{
  "norm_place": "pre",
  "init_std_o": 0.0,
  "beta2": 0.98
}
Each number is 128 + 24 x the weight over its row's rms, rounded and kept within 0 to 255. Layers, rows and columns count from 0. Numbers have three digits each. The size before them is the row's rms in percent of the matrix's.

# gate: layer 2 MLP gate, 1344x512, rms 0.277, rows 136-202, columns 448-511
# up: layer 2 MLP up, 1344x512, rms 0.287, rows 136-202, columns 448-511
# down: layer 2 MLP down (transposed), 1344x512, rms 0.196, rows 136-201, columns 448-511
gate136 095:105082128113126132122109142104101094175133101136156175128106112164142116135116090078152160109152160125164084153068146139106120124163117104160126097139135142103175155062118149117122162145096123
up136 094:106128118113124139148187145112128131126124133164137168112177112121149109119131106102114105115119127122127174117136123148153143113153139126088156126082102097110148138161144086127110181094158109
down136 102:129168151096131112137142106168170200119157133129108094151144138146128150148112139129173183104116098113117122167108135171116129134137103137112125144158167187168121156115103117172143128149136097
gate137 099:143139116143137147152152154196128149150092159108130134137115139138128151120091143153119153088071178088119150143134126092148134121160141167127103123115145110093126158144155145094106134083118095
up137 098:129140093092107131101123109124138123157133126176088156118108104171107152131135124152136123108108104145109130126104135126144162184139117137065133143161119110129138148123125091133124105117132090
down137 105:133128130103134118199126096110125140126168132137120118115115094139161128127130167055079134141108098114115151142116096157138139157111108140081143126115147106138117128132099095122112119143076111
gate138 101:113143150131167095120126141111104096141126164083148096129125122096153134124110121157077143133110171161107139070150155131143117101097075148164135123137123147115135109138151110115129078141120116
up138 109:167140150130102126125127118139101117101125124145110168112109105118106127146137119118108105139122143176120159118157114098150117129117132127109104137157127134147196144113145141113131114157165188
down138 099:157148105086108129147171140145117122112078122124138105121116135114139115124159110114096153131131140098132097119133159131091176179160145144124126165153122121142113084105152162154149086129091096
gate139 089:181084121157096140134143100130121150127172112115147117121131128106143129130081156088097152111099150154073086121123148131111152103155127130107126114101131136111138125079143118124112131189146157
up139 098:110109105127125133135128126131192108125135080083105109137134122151137113135141147139096118156103130102148113138102099110106142078096175112073086135142116137128100135171146151146115110159152147
down139 090:138139092122146137140135134132192110140182116116148092167150164162157149147180114116093134098171113089130130160134119112129136120087159147138117117138089136139101136163112139131146153145134125
gate140 106:120109155116118144105144113130137119114106097110132173149142100142118151131161121108161124106147112118129141098111115110068163145119138166105144165133136118124118129166140094130139109125113182
up140 106:118143082108135138112137110112120150094116119090101133138159146140096183140114132202131095169113108209143124132131102097112094156151143147141140168104126142149156098115100119154123146099117144
down140 103:158149103132116107131130116113100130182089144119043122137133106122115135150134076163139128116088144138098106096100158093106121142094095165111134153093103120119122119115154155136146097122056171
gate141 111:153135147143120096169155131083117112149141088092152087138120148157136156132119061128145082149183157123146128127095118160074107104103144170084141109155146139134095112146113125123137150110143100
up141 093:178107110096153121130155155135121115149102127118115099106116113145137074154110140096110086090103146140111112106140135112148092118149170139130125128114117113118095151124125154094155129107077133
down141 101:123157105133124131152111135147142123099069137129122162109069154103110098120127151131134118116099101130148111134088179106166147108158133122116136141136123156102110118150158140131107157085142159
gate142 090:171136099123138132111116124139061101113096122117142156100073119108132134121133125155114167173136119133112111162143119159126135140148164095117123133088079084128132140138164160131143109143183150
up142 088:128137189153129135154074134126133167167093147160128124124158129130081154171119152138108132126119148127114132141116113111118184097105110130130159129120127113100083152127096107117084108104120103
down142 092:112082153137165117160100130155134138124157143188093115157173100136116136089096143114132092099149205139130141145100124095114158127141154176095142149122106123147137121096106142089135111153126108
gate143 101:125125095135133127122139122139135148152149121132084135162123161124105151164131142146160139157155105150143097126135143136129159083130157107163117090093093168184113107064143151091115126130110099
up143 098:144157091156123162090125107111068124092183094085113098125144169145157134137165134133127131135113108104125120100111129098096149110120150163168141102140112093120132142092122113156122107135142122
down143 099:156116104099129108082119097138081126126129169103109109122158163130153154123143113134144127151141095138164130150110151140116122089114158154122120110106142150135162129090143125168092121139139143
gate144 095:083088124155106133128159136134144111133138097126117158117152208122107084156108129141131097131164167117152137154083162118148130174125124110127119144156151133138158145067115123132148100155160106
up144 099:082104145143139129104132127151111083150135121109179177141132141158109100123134097145119139140133108156124101148134156152125127162107104137110117140146126154074171132120091125137111145099155115
down144 103:070098107141139136091093118152145156173138131135157128117128129086131136115100127110157152170120146161093171102123120143156139125115109115108145150131142086086149137173135133113170097125154156
gate145 095:160119103174117126116140170137115129095102126088178145213133088159121104149121111114148106122144137167160155123167165136105119108107125121101130132101182121122137100166161142103124126158133066
up145 099:122136147090161158162151142126106168112129136083102129116077097158090139115116136125092116085122106099085114214114154125097093129099074101142104101111125106119155104155142136084122112129156150
down145 096:147130093114118128122187154108107114150099117103153105142102107135110155145159116112120146129141152126112147179103137110127085103124105135162127119091135162151176125133099120147127116103140133
gate146 098:138115074168145116141156051113107157140093117130133121123090102094137136098116113166107146129129086141110086117133170096141147127153112125178166133132148107160150092137109118150137070126148151
up146 095:113118126161129080122101138136117140187145098160116115096111113093121128128083117110153080117155161122140108149144087122121142106128077156088106133171132127110123121164109134173130135118138122
down146 095:141124121155125091091132137143157117124151133119173138126151120149096133111123119103205118097118121183152120151177098137141138118150155184135111153104094122130116157149073104178134145118159131
gate147 100:139145156113149134134120100126129139121121139135136143105146135140118100136173151145188123147075162161174123140119097163123102146130104152111164082118156133146109156084126154109087117121131111
up147 101:186121113150134153128140132120140166088106150148160119117107115124097185134129124098137117138148088124169121098097135151138104135097112127150090192122136156137120169139130131157115096168116139
down147 110:138103090104155162133128166124146110149104091105134169154112135134142152100097095142100150132191076138077153095157130143120118118102118157145111155136090135102161080140096109128132118133144149
gate148 098:134110059120117162093138105090113123139134091134094114136104174107135127165133092126112153110120135151118134120112133139117135108131125150126067144111189137143151131106161137122141094148124118
up148 103:109170118099147150139131133090142110093166114160100099155121137135120138104137120099116074104128112160112161118098103155143115153107120125165142138124139140137104111137123104109121093150132106
down148 105:183138119135188105151118115140145121164093109117165115104136129131174126125151116154158148158162172108128105151115133124148138103099139170109135149141097117159197155114102113114110138098126123
gate149 097:163128093149164147151129132118109139161109131125121121085135129105123155140170134133125127139167174175088139131142104149124118102179142135180121122121103106135126133133161072154121139121096174
up149 092:139096186091169096141120150144083100105141117121124132147095140150108171139135123203134151161106081094136069119102121135118157145141131165064159111133116127097118144098114150129120122121164093
down149 094:180097132100128155132156137149143155154110130133118131130137163139114166123136159113131119114099080110101148143119110167115117142130135169110107127186139147105132122157107153131148157124147121
gate150 093:151150157115125106135180103135114110127110101135137111156115104113120167162155137128117105159149112134124156136132131118123151148136129114128121115129092162152198079142094028120143151145132132
up150 097:123161135145162114090071147173160125100116136117097164138124116182127095108116146089117128141138144133149072147072160138123126122111134139121170119150140146115126073113140138146115120130138152
down150 099:134119112167181183099080100159127105144114112105086155142113163160124122099157152128104132121112117131153089127095125124100144093118149119127158112121161092156139131114163153170147144120152079
gate151 099:134136117149124139151154130112109145129147103102147139159151163119135160160092119141121138105202140112131153113127108111127160096121059114186114138128142079110104114158113182091113155105134152
up151 105:138088134093085155140089140108142135142174124157124104116136158115060149147129161132138130152148081123125144144142108110099161121138119137125103161117142121164131140102116095102148138136110146
down151 098:180099181089117140157118135146157111118148110155105103137120079102097119162113133136115116124133122140094159146159110125097156128127131139140117146137118156105119077125100113143086155082117113
gate152 096:115140124120133099140140146089085143076115148110107122113136128126122068128077139093149125103106115133127104135087105118150133134102141157091154146104148101068137104128172165122140155110117123
up152 096:138133178140111102125103100134115109130145128126105129193173115123125128153146107147123148099149152145140168100121111147112135164150093136136124153139130109181156175137147131138130107134116110
down152 097:129153123165119156179138106121155112115137126092127160135115075148108136149168100155186145167118140129135183135123138152155096128129122069162141130124131137140095163109140111137123122136076152
gate153 099:149129112115164102145111132090098154081160122091119124085146129123162139144117132148119147104138124115170151115165113099118084091121108159139153138161107109114115151136165154116132147162128128
up153 097:130123114120093118122130134114096129093181100127113139074141167164125162142113129151117122101171132115140124148175151153135092151103132112115147109121124142127135130139118114112115129101157145
down153 098:124146106133157135127117115114113122137107118103093115090169124144163121125116107082121173105165137134121163085151134137153102088144098163100151100110130118136157172128103135120154126107118110
gate154 099:137111114135147119112080121176124106090137139154106119129141127119168133119127162092175111130133138114111095131125126105123160086137128155149163137118114110110140126102114132169147117086144106
up154 092:133124105148176111102145139157139132126178152138139128161128139138151139153124114213135102160141114147112147143143125130126154129130136082105135127119136162124144141101129163149161145147158115
down154 104:128124091137163107096134122133120124100139147129093143126112148131143137143184142151154106159138170118131113149141120149099113108174061107128159157069142153139122120160070136135154121141168128
gate155 098:168149126145102159120148118147082132162159124164151076144127143164112108121109139143104124139122133144144134106125145105167153065156125140105136118091143106123129108119107068085136152147132126
up155 099:150100137125133142116130130107146123113067145121156126130145132159124139142119131120154143085156111125147108141083144182113086102147137108062115133097102120141105137147135124090160129134116136
down155 097:144128089132142141101079142114106119137147116179161129122148116161137181154115128112160153140118171159115105054141081161101124114150148123097152153122134129108144153151125118102155135112126083
gate156 099:137142123078136113136139128110167131161065085133101141118137123149132150102194100110087146113126099147104119118117153135123179113155155128104158109136134155129118112138123117069131179093096167
up156 097:137111075144099149097121147126136137152144189137122146100112131134098116121105152152150128111121164114156154100140126108123129137116151163140121136088163107133151147106136128195121081129088093
down156 099:135113102167148165081139121139126112094153144142132110158102143145189138090099154140126114090198126088138129147109132126113112096123157158132142097127139122124142101152136108085135131153114149
gate157 096:139133134169129134075103112074096154093120150118124122118132106123127105118142153128164130099152129113145067119140133079145136147099134106116100111123151151118140103118113113094150138130103182
up157 093:149102121152127134170128138106152135105137146091157109165182135100068132127099149092147160121149115121117125121070126121126149141090131099135136133102119111134109099105154122046142115168162163
down157 101:122109115187175145147122111079151153081115129103128133135130094143156150121108144134116125109138109104157109110139168175111097136094119138102136160152110161152132126169106120085151135163134134
gate158 098:146144079084134131158106162092147140133099097105141129094111076107143117133089098140123128120131111118110111152172163143092134125113156145148138143103139091147109122114143117138155100147097117
up158 101:188073152126118113148157138127077121163126152162121116137147150158111125121135107124161146148171142146105132142140147129093096135119098089100150134109148088158116130137105103149106106135134135
down158 101:101134123133147156140160147079174132111114112101138120132152102098142146160120159104139124142133117146110106133153128126167132125138176108104137145164169130121122132169135093125129098135132153
gate159 097:096089172122119111114139128112132123131156118129107047149143154098146144117133128178140107107134130108120116148152093119124122100099108136127130106135110142117133126167143145133124127147081119
up159 087:153123110166167102115140083105128104144113101163130173127141132140139123105104172066104142141125129154152105160141099174184116147092165160097145125124128130139135108140106112136111157138097106
down159 098:130112104129167140144133112110151129168136129116149179158129140103140127127112163093111117152111143141125131180087120127118100148113151134123115163107102101145112081087096085144126112119140112
gate160 097:091091107110120143120105129142131110172132106117092120106150092109156144149087110103145131133156129154132153142157184143107086077093178142167128081130077111144115157069156121094103097119146132
up160 092:149157140138147098135140133116107156092135129106099124124143157103113104135117138167137115132112177145116133124094107087128148137177084121074168134114190133174149135126122097127125141126119134
down160 098:120115141142174119114106101098133136115154134102098167150116066115158142168148175122143183096095164084125127125136115128124118144150144126123130123114144153174116112139136128121149117106129089
gate161 105:101096101083134121122112141101125110137142192060121162124152110119106149199131130129140118076112141156094130137180155082124081138146080148153107089150146151173129105106122131123113114142142162
up161 119:111118147182128144120156109172127164128178120113127112151086164102117098131121147117119189157094135139119134106080082164115146161180127133124135149113119137089124140120121104184140148108095146
down161 105:110129160142150129125109086114131147161129185144129114163119117140149079110146131122139151156106141112164159114095115135115127172131169120114099119058113108119145118127118130145159108158109125
gate162 097:140150136097094117135134106150139096110167130152151112139133105107179124132117123104144147124105101106158131142145180132081116109153109127142116131111136080129131161151187142139123106151107112
up162 092:086121129117113164117119107139149132121105104139142097106109094141148125149092082133115145139137151136134097123148102093114125132099157172173161116116133138124165156113120141158107106170155120
down162 098:119131146117098134129124158109123124106103170105132106156153129129101148151084129132092122138122142154091133138091088092121141155094125131100133135113089124114131120122072128104119072153116175
gate163 096:129148157137131126164117162113114094139119079141104182137133150165107123150129107101111099153102100175094129131162129113097102152141121155106115124125111092124132134085165124121171099190089142
up163 086:141120129115135096125122130133116129138161129113130092113154134149101120161126126111195170123102120129115126145098100069105139129116120140115175113129148151137151129105129092158128190089102097
down163 099:111083096124150128116137112124112147124108112123127084163147136111125154122119142101188117118128127112118152121086147139145116092090135115128125084128138071087133139167107139087114164092145120
gate164 097:122137086099122098091148127095110124151168114153108087138128150119116122113135143153111124137104143100175128113137098109128165113122154125115114115087117129117127134190153138180148129129128136
up164 096:168159135108174142126131108119187100156129105144136117161152128150139114127092150072126109157134139117097115147116114145167117144142106130118132144144140102132097185088127112142135129152105087
down164 099:111115093104122139152142121145106119141127139127161139124128113148101107127085119107152136102156110139081134169113065099144131151116161131124106169148165134109112122116150126105114167155157135
gate165 095:148080187108128148175102125119157083123122145164116117113159121117163145126114110147158107098100138095142122142127129122143129100101145110121143169162122156151114065146124125115153128131127156
up165 091:109175154095119120118099073136149178126130162107151125086103142148147123103102152080137106139139124160136130119155109097127069137085128167086128058091091165097155116130154096117123168135159110
down165 095:100171068100102161131165122087097134135128125064126115132112124131124123139134146122112174132155089172137161115104109093113132134174153130157101096130128110089120140142145115140173156104131154
gate166 100:132126124157143155145138142121153110134145080120125106095115092112130122128140102143100094110151102129127121116147135149139122159137163110136126122116140146149140160115142167154126095171189128
up166 104:092129161127107100121152129142134132113142135110206101085128085137144090078103129087101111161155134114107131163123158107124154121141154146078133117158164142106074134115135103112106124095134158
down166 097:108128142161136112134104173113118107095105133116199117084119101079100082162079083151129167113121160118123137128147096088079109118163170153087118091194082112097105100150153134094086154118115134
gate167 096:078095123086157095138127128122109108122117113117108132135085103126135134077127090133160093114102128134097096137122148143130129139092116117129128118138097141134134113095118152098120161129154126
up167 102:098155115131137120165128106076052141082132143104150150136091097124129154129163118123145148137124168116136103131081153093133124153102107144132120125141122174156093124167152127100148111168139138
down167 098:146125129108142144195119119119127161129139143130117075112128118142108169160173116116188067125147142138143118118099153112115136144067099100141100139139126152112087123145113122111159127157113131
gate168 100:151142132123122118144116126142149126083145153126163112152127133133188141120169109151109083109134147123132094133130082108150120109102105164121093139147130117148106135158132133146134138140149145
up168 097:111150096135122123114105108082099110120103123116110132138127063119146090111110122157178193114132174117117106136161076045142100149112110110095162140142128111160119091136142109122110160107140157
down168 101:123136082129126159128157132119085133185117157114156133113101135131128115109099164157110164117148098145112174142145159152094145118141124113110134123123126152133101118071135138125158125106123122
gate169 095:153133092148118105165104139118106143104142066107176144111121109149124117151181177173078133144122110100164182128114130129140148107146161148105127126141124112136102117114133141127091152164109098
up169 092:108160149138144129135096151124163124132123072101095118087138074100153083076126145121115152168119164121145159147107156062140139131124150158139099141101148099090104121121118188117140137116141120
down169 102:173136109151116167156116121084141103119115093165104129142110143113083160102119138158105110130154102087113108101096113128121135063125120157115128107134111135132127153112099136161126130150140133
gate170 090:146150129158119146109135156168075117129111126109159128130111134141108111098134082136136096185134105173139105111154117146103098091130115145116145199080134102132175139140173132145121097178154103
up170 084:133134127134135126104145149143086106135141100095187148168122078127090133169099087133141106172126075170109115083134089157145079094116146153145100128122149124110137082149142097102126131101142082
down170 092:134090114136091137099152158144083104087125113128153123134121143127157123193089117094152100149113068090099116141090105159105103179133157101132159135110124141138145163124169139132115104128116149
gate171 099:165114119139135139134078132131097092137111160148117154167078108126099095082132078153098104111115142192130105130128091134110095097147120138166129087109136143131151132103155110103107118101162161
up171 102:145062115103158106101136091128151175195158100110110176121132116139097145103109153147106177153125159148096128131177101149120120153104098182098142129134124170181130138181155149160124121121140146
down171 100:157144180196122089178101149157126150131112146154105118140102123125113114110162081093098135120145126134164117109112109128104104120132159118127138098094149179136158164085129175093126130097150132
gate172 095:109118137170123177105130155125138117118188099106137140080138113099139148147070113125152167106100140087094111083185136119160110115134085099154146093107085105113118171081149174094131090102106110
up172 093:125157106151146115112092155122123185183111108151122146153181144152166128127165143094118158177144119140137141111140155117134156101172175131084100126107140146144130149110117153122122162093103116
down172 094:127144147147149133132167159125147125078132124105156141158093138127096138164159142169103131132084167151130172179088122106118117147154165106169124166150133092116150140134077084138147114128105121
gate173 098:119116139156066106131100135125109121128142104160141126119160158101140066138086095143119095110157152146132138107149106098113132131146084138113134127147087128159164093107155103104122088139146045
up173 092:135117127149156139123119164150152080146125105102135161104102120135146181115144148115137140150096110120140150129107145128122085131118137101086133157133149126113094094072105145171128146110137143
down173 098:118133124115162144093112146174136116137161141086128147122093092105120172123207160100097113099126128121103165162110113134146132131110154139141115150109166103151139172131115138134141166139112158
gate174 104:161108112155156138136157089116160156125072135088136140166157140141151152150118124128103114092142137102157162139156083091116159119134097110137100163121088138150082143180142136123111099100157155
up174 107:140107111120098127140112144194111139145153121198147156151112135104145109139115142070130156151116140121195114134084135122121117153130123107116139114153140148137147147112160174109131133156074093
down174 104:138123099112140071107116105129145173169152116155136126087158119125122135080139122084150158156141085111120083113105133126089061156132111105147100117103132111125160137142163152110100128158106156
gate175 100:123106166112123121100107104125085115156132126112124126149167122175083158117141131137126134129140141134121146153136138147109124127109099121122116148143148124135149168125132144083107115103172112
up175 093:135110104117082101162097115121103108111122091135130139107128157117124152145101123144188116077147153152118124157102206126127105191106090147135107159125128122143110111155127118112146114090122144
down175 099:101150096130132119159068099100111148099130121144093124120120084122094125185134112203159120121154106110189109107164135115138104125103155126137134131125136157100154183170112144115161061126161135
gate176 099:144141111106139119118129111195143090125166050105165131128095154151133135111137120078128111157131114149130115121140181149076203097143128119094148150130143129123106136131143095132151132154159142
up176 104:119141121150139167140126156119123121139111156132151115138085136154111122147133128107138091140131140103103145110152114108120132125107119126137150176145147172166132105128138140134097134121145094
down176 096:161119133108167119114144120115139156112166136139139123148118148139132109162162118055120138154132131125164119092148183174127143110069130122135142187149155109130080115132109126158174162139180161
gate177 110:115115122143122141168131114116155104144091133128138097102127117143125123132147168074140124126084141149137151118160148172082148143150115140169125106127137117079131110164104139107144113120102170
up177 109:165109199144142093142134122149118088066137129117154153121111113109157093177156151155137157116158145125152151111125108118103151143112135112127140075105119139096156123077164147130101126143136134
down177 109:152118137175120101125117110098137121068143142135088151156106123148096157174065128142128146181174093152147113103149147109117127116142132148099125114167123144166147156092142100132140128132142101
gate178 094:136108107121094133092122129067124155157158134122132132145132175117144112097168128166146135148178129121170153120139145120106118153125107086093077133117129118147105152106124095134104161114156163
up178 089:099125127103092045092127157117093145152149125160152147116128169088146103118121089105107160137132112133148108143139171113147152099166089113103128122160102138127134103151124125089096115144128155
down178 092:101114156116110113087124110138064129158142113114106074116154102111136148154085114111174137104151106122106112091149095132125141125148127124150102179168176142165177133127103114172117150121125142
gate179 108:128075167089141159113115185146136124096136128154110125136132167150129121134127119111145083141139149110133112077129148089132140151141114119147122133130126096121149129148160107164120122152153149
up179 103:149133124114130133116071164142135126149097110129117141133079147151114137169167093143084132158119142127071109160105083152080139119144113128142131131085113139120125172137109103131132121182162132
down179 106:102089141151117100119142134177106090153140163122106160138118120143145131092108120089097151090121138130127135115078105121102153096150127143124117118145126077137162151142114150101138145215152129
gate180 089:111131125154101116208135131145081122106056122121090133115138143146156108144092145139132113104149095119137125119128150116125089134123135098116168116151104153129123133180140074145132146113126086
up180 079:109115133094156135103123146102160125137153115128136122162093100157134137120143088121110106109111163159107145101122098096127139148128121109101113093113117117129156135112113169138143151142139186
down180 087:084121160129115147130176164132133095136112178144122093194127085134098157169136155114172152131122116143118097136153086113135124128116162119140100123130187167154149157128176158148097094125150105
gate181 096:125109114122139117132147118082129095124146067142122134113118101136152143119134115104118136099136066164164129122221134152138120154157133141138079109117119123143126117119142132094143144157128127
up181 096:109136150113146159130135153135099132114112165129133157112128082106125086091121117094134127122119101094089161154115134092141132124159120177137135121135114135142135121112152087119150124136107139
down181 104:134139119170125137185096154091083143130105159110094092117156158154129131161134135170101083121159133149102145109200175139140094117160136101114128175128139152128120117142119136082106112120106132
gate182 098:147156143080094107160136106146122152143136130112111128098088082122159102118101104118132133124096132156133139116125147154176163084108121130142114090120121089122092153113146189100111127087117135
up182 089:135090127146124124147108130111135100124124150133158159153119122108083110161147128118123159126103147158131149149120158104112123164167112152092136153152117147126135124121150117124118105114141118
down182 098:124116124166156151109150174128170126106131095107131111155100150148088144151153133141141119061118145115144112133125120125088130164134182118146128128154159163104149080141127131116156127182196146
gate183 107:111071090147117111163141199159058131170121139107121150129133078119135110133113107137141155162154128127157162122117134153140156130147117093110107121135136088095105149115164141160116122137145143
up183 102:178153110135124133099130153124130087122084146116100177169147107115129113128135129105128137149112131147113153116101173132113155120151111148122145075081102158136144118088119193136125136145084145
down183 101:147145112107137108106106165087154095113142119152132111122151135169154128133140157127098098127130154141093121150130080045134124106129098096147136125150130093154111138132114164128131139144121137
gate184 105:127157115133159166143141105165125160123135136051163133165187157136161156143157128123110141150120135152175153103135117138162135102098121157142162146141127126143125132151092128101133096130144101
up184 095:133151162160136179138129106163116115130175120069111135121120124084132133136087114156129102143129086139149134102119135153126115121123094100162111101122142137148135118106110116152110108120107113
down184 099:166142138124134116136081124114102083105113163101114122085141122094112134132146126189168103137146129129139130114129171132108113109140100145154071105166112146141145131121135058180132164124104174
gate185 090:153140118121137154133159115099141114148127087125133117122125142152146133115133140119127161107130147135143093125119109132110153115140151141173109111135139118121115168088157124121125137158140105
up185 098:121130136124112100131147146145129104127138127098112084140128103120113208143140142130080142132114106118108101149121158168168117115133182122156156110087130117121140113125137111141153153131138112
down185 099:129120097159127147136129130154134117153130121098145119109112159135144141146173153142110148150122157129138115111107116160106163103154116147130119103174183108158099131088081111115150154126157143
gate186 100:128099137114156082157144133129109094088153113113158124131100148178103149152124081131107110110108130154111117146135118138131077168133132125193122123146117121137155134129126164111134175145133162
up186 092:099160097138096162135139116122193120105127109129102136151180125109186126122114113143140160138101116178126118133100138145203141125173148121135118144103107114098170135116091095106113183147144130
down186 099:106113099114136105113156128086143137147119151143164149128152096142133116109112127127146131128112148160102148138152114159194131136153138127129137125129086118082159086127156108140123118119107144
gate187 100:143064139165147093137161099153147119138160144133194136104088093112137144118136142124111162177128145103161170111110138141122150118131118131148151139086139139131161144111102134134113171126129124
up187 094:180148112131143147150131110157083158125106118129103131105134122117136126135144138154115142146147144129148097137129146127173140120171139136167133140139117104144126136153128134098139173138126116
down187 102:128135140118126137121198121124144153087122133142122188146128090096133107154143121138095113101095128104144133145150095141155130152182098103132090155127151162123108150137092162145153097118127134
gate188 097:151129093158135138131138135134114176156147125109114145120127165140134137134157130066145117173144121162089129114117111128144128179104146141136096163148154175125125152095135105081107100145097120
up188 101:125122097114117107164167090128138122149154133064135145104150133121119153143122122143154155097120118109103126097113171112117086110107091113108169070135102135119066129090123088179134130167123112
down188 110:121146129145136157126127107122066128090158148117149093121148146125155130099102120123160155108124173151154167101144130132145139156090152119148130157123107109148141158148130154165072129151107062
gate189 102:144169133154128146116124155164135156126166176113104117132124102132139093142099153121144124135138093092109087169155076129154140149170152134114114127113142120171163073124129183083099115095107142
up189 097:146119146157124117115111117147090106145056158100164134128128080125154124135165149114164134123084125105098158136113097061111133134124123086095122128147111096131101139145106106138129097152113120
down189 103:080123134150135081123107113123134146141134120154163127130107129168091118151151139116161121142164106158094147151166121110139105155137103122122134092123136155119111125109153112134136093137084134
gate190 100:141136143128088142149131082129105116166163154132135169134134127125145122136148139129087134108128130129107137106134087096155111120163147144098103138110132139144124097104132098151143148105127056
up190 096:128108124126152088170165151106140159097138118115157140073126092143145141117132101151170160165156144126133103164130113131133110098119113102140150156115088111145136128119125134134143140159116116
down190 101:152151114114145090140134163115107158104114112104116165129119111106172111113125135169147137156155136098118142170128136138135137135127079159137090101149131140135151151169133099134128131096113126
gate191 096:156113141126137158141121112169122142164124105091112162070109122086138136142129165166130109148126077097165156132121133142145139107075142085126096125150182166129130119071153144108112137142094115
up191 100:118108121115150150133172124120141093126107148091080156117134100124161107124153129120116112121137085157131136131112111127122147154078131149082150168083145152146106137121143106119118127135103117
down191 097:118141107104152126134121152122109136118106150155150122095187161113094175137121141136140102079119151071084127130144104140118113126114137141144129159150149177134110104101113136114116151102121134
gate192 105:121130161077173095139138139151102138101100120133118098171124121134102163142135120079129092117132154121120120146148144128086089130091105153122123132082167123115142089111181100107122116108150127
up192 097:125140144145155164126121111113124077142116094119111120123132169123123113174160151135109191115103119098161125124127134111135129154129121101105093113123127136090138140121103094144149145131140133
down192 099:118105118184130178079141127086177104138135168103108163124110106101185092109108140164115098101103138120121117099106164103131176112148152091125125137093123137099107100117127151135122107137091143
gate193 095:187121134145127119147130132143104111143151127162115127133105110131113154149140126096135100146116098104105112135097137154123140160169115147129128134125128114160147140167123121135129087147140127
up193 091:084106136095099103118089112132148153123125127124185101148124151095145113119152138130129092153130105137158127114109118101124161138107124128081151159153160162145156114106162141078117161099093130
down193 092:075162132169140153117118127110180098102133128117136143117149159140130118118210148163089132122131122124111147080127146147126097071130160143132153111107101096089136086166165112115132153096130142
gate194 101:131116114151126135111113121120149095124121084126125125141123178144109165120094122168109195119128125111136141129116141123140151145155176119135113136150140144173113149170115143129129137130131143
up194 098:103143133107145127131125162131102169131103118138115096157128144133120091136188155136132096143148113106120096132095168149167131138102107157121155088171164156162133101158115077096131132139103103
down194 104:129146166081137148133125136140137124158099104100136151141146086115125099135162133108174124160141097109143113086115143140109163132093121140131132123121132128141110118101122096101124129187121102
gate195 100:131161116153150093100060140156105137164104130147134131130155141138137134078144126114155114171133140117167131120096114098144111185101085108104095130111134139138148126124125082153182133135109126
up195 083:144136161085126095084096110139101165148112090133138164132131105100134155090103129139085137151140133135136132098096105132108152158117113112117113159133151145115194146156158120157140088128108110
down195 095:111121107113147125116144127122144078114155138105100125133143108125160127133098142149177155101052140156196119143168084124146144149157108094173094117108096147125136094154144113171130111094138135
gate196 114:157114138105158115139159138147186143181151122118159153138122128133098148172110128138167150125118120133124087106151187134136126117142121097136122125129111135100121103114135128129140128195107114
up196 115:126155146128173138110105115120138132083118114151157114125108093130136168165095157131136114163131152135133138170070146167099126145125139121134149093112108149117087106125162125130138157162120152
down196 104:094092143110130154103131109134101144120156154116113108145121108072131166158069137116151119159142116093132136133115150137110095166111123130139119129120062106142112081105119119175112122117122135
gate197 100:164145101165130164135142137104128099107121130156120134079118139157134122136090140162161104173204140098139120163122084078112122112164113093128120133138199151092146141164131119147156092130144156
up197 098:112154151122187102132148116118140126106143153139135156149107168110101134098130158135124134158152121146101124150120143107124136109103096129114108117084116151152151088069130162126143128085126105
down197 093:160110150134112086113123141138158135146085156126151158123145145133149152121090145131107099094122133158121167145113132112178135132177081140094175140166121105131188158149137136143102119112131124
gate198 095:141154097120205102124115104173161130119155100110127136132137144117115111118107109127126147129165131134113137117114149070129161096115104160109122077107167135136113115083093121147142143140147098
up198 093:125079101144096128119106121163143087120169113136068128138120093124150102137106129145101128157129117104153131140123099105138141116116103154129144140119125164080161125169130119161154141189128119
down198 097:097136115142122150101187143142091135145117116090093071134105114137190078120120132133106177125106114102119132136163129186124139113134194127124115165115114078092153146171168161140101117150119148
gate199 097:127121119134121113118145134170090102095160184122157113132139147166154144157134127093127158148138146159115092130108115133132139178150142117087139116124134101116132103119097117164155104092121105
up199 103:130114109161112176138145123145126125156145110095099161166128116154114114119172124129114166118123154146135161114159132109118147124168182149140128110140099125115134121150150132137131144144100146
down199 110:120134109125142116093151163156144130123138117101110129124125113125135172189142121116141130087084132160168170108134107124089124106134156105096157187095120112123142144122133153165136114121126127
gate200 093:091136133116123110138111119163139099142153184127105100132124099129133124107149115103101127151129151129144115125137137122083161156134151131117141164156154146159133132076150139130129083095130110
up200 087:100143140122096153210090115167158091142128161112118146143153117109137124124107110118122114129126116115162093085114141104107143147121116127096094117167152144135145124096144123147114092128141106
down200 094:112112131150132130138155125115177117149085102126156137127106121143105129124132135140125144122127148110173203151149118128156112113090149140123134126131125086172133130132058103147097135102141149
gate201 094:095111190128157152138134116113121097108078145080133112139111124140127205107135107072117137153114092104146148098173136147137126090135121157139132153159150119156116135125126157106114118168125117
up201 099:104108090102113117083116123103147089131128144129149141066098131117129093108119171125148092102099137099196101204135146127120119122120120111091145122134099147144122103128132144166120146137115135
down201 097:098102111131119126159145164141132096134133111100126104125109150153125084110117129129117147143137150126117097161161139144097127125146183126129121132116148156135156130105147152108149129088179174
gate202 103:144138125175151127125110118141122138160065167142148102089141133140087144111117153135124089125110114140134145148123151145133084105150147128142152102118133101120137132114118100143086149154120137
up202 095:113124139118144141117104094112119130100094165121161112082167102159113135147109137151132132146118126108087149108123130112135124145089121182153123104149170141140173119134102114140122141151120151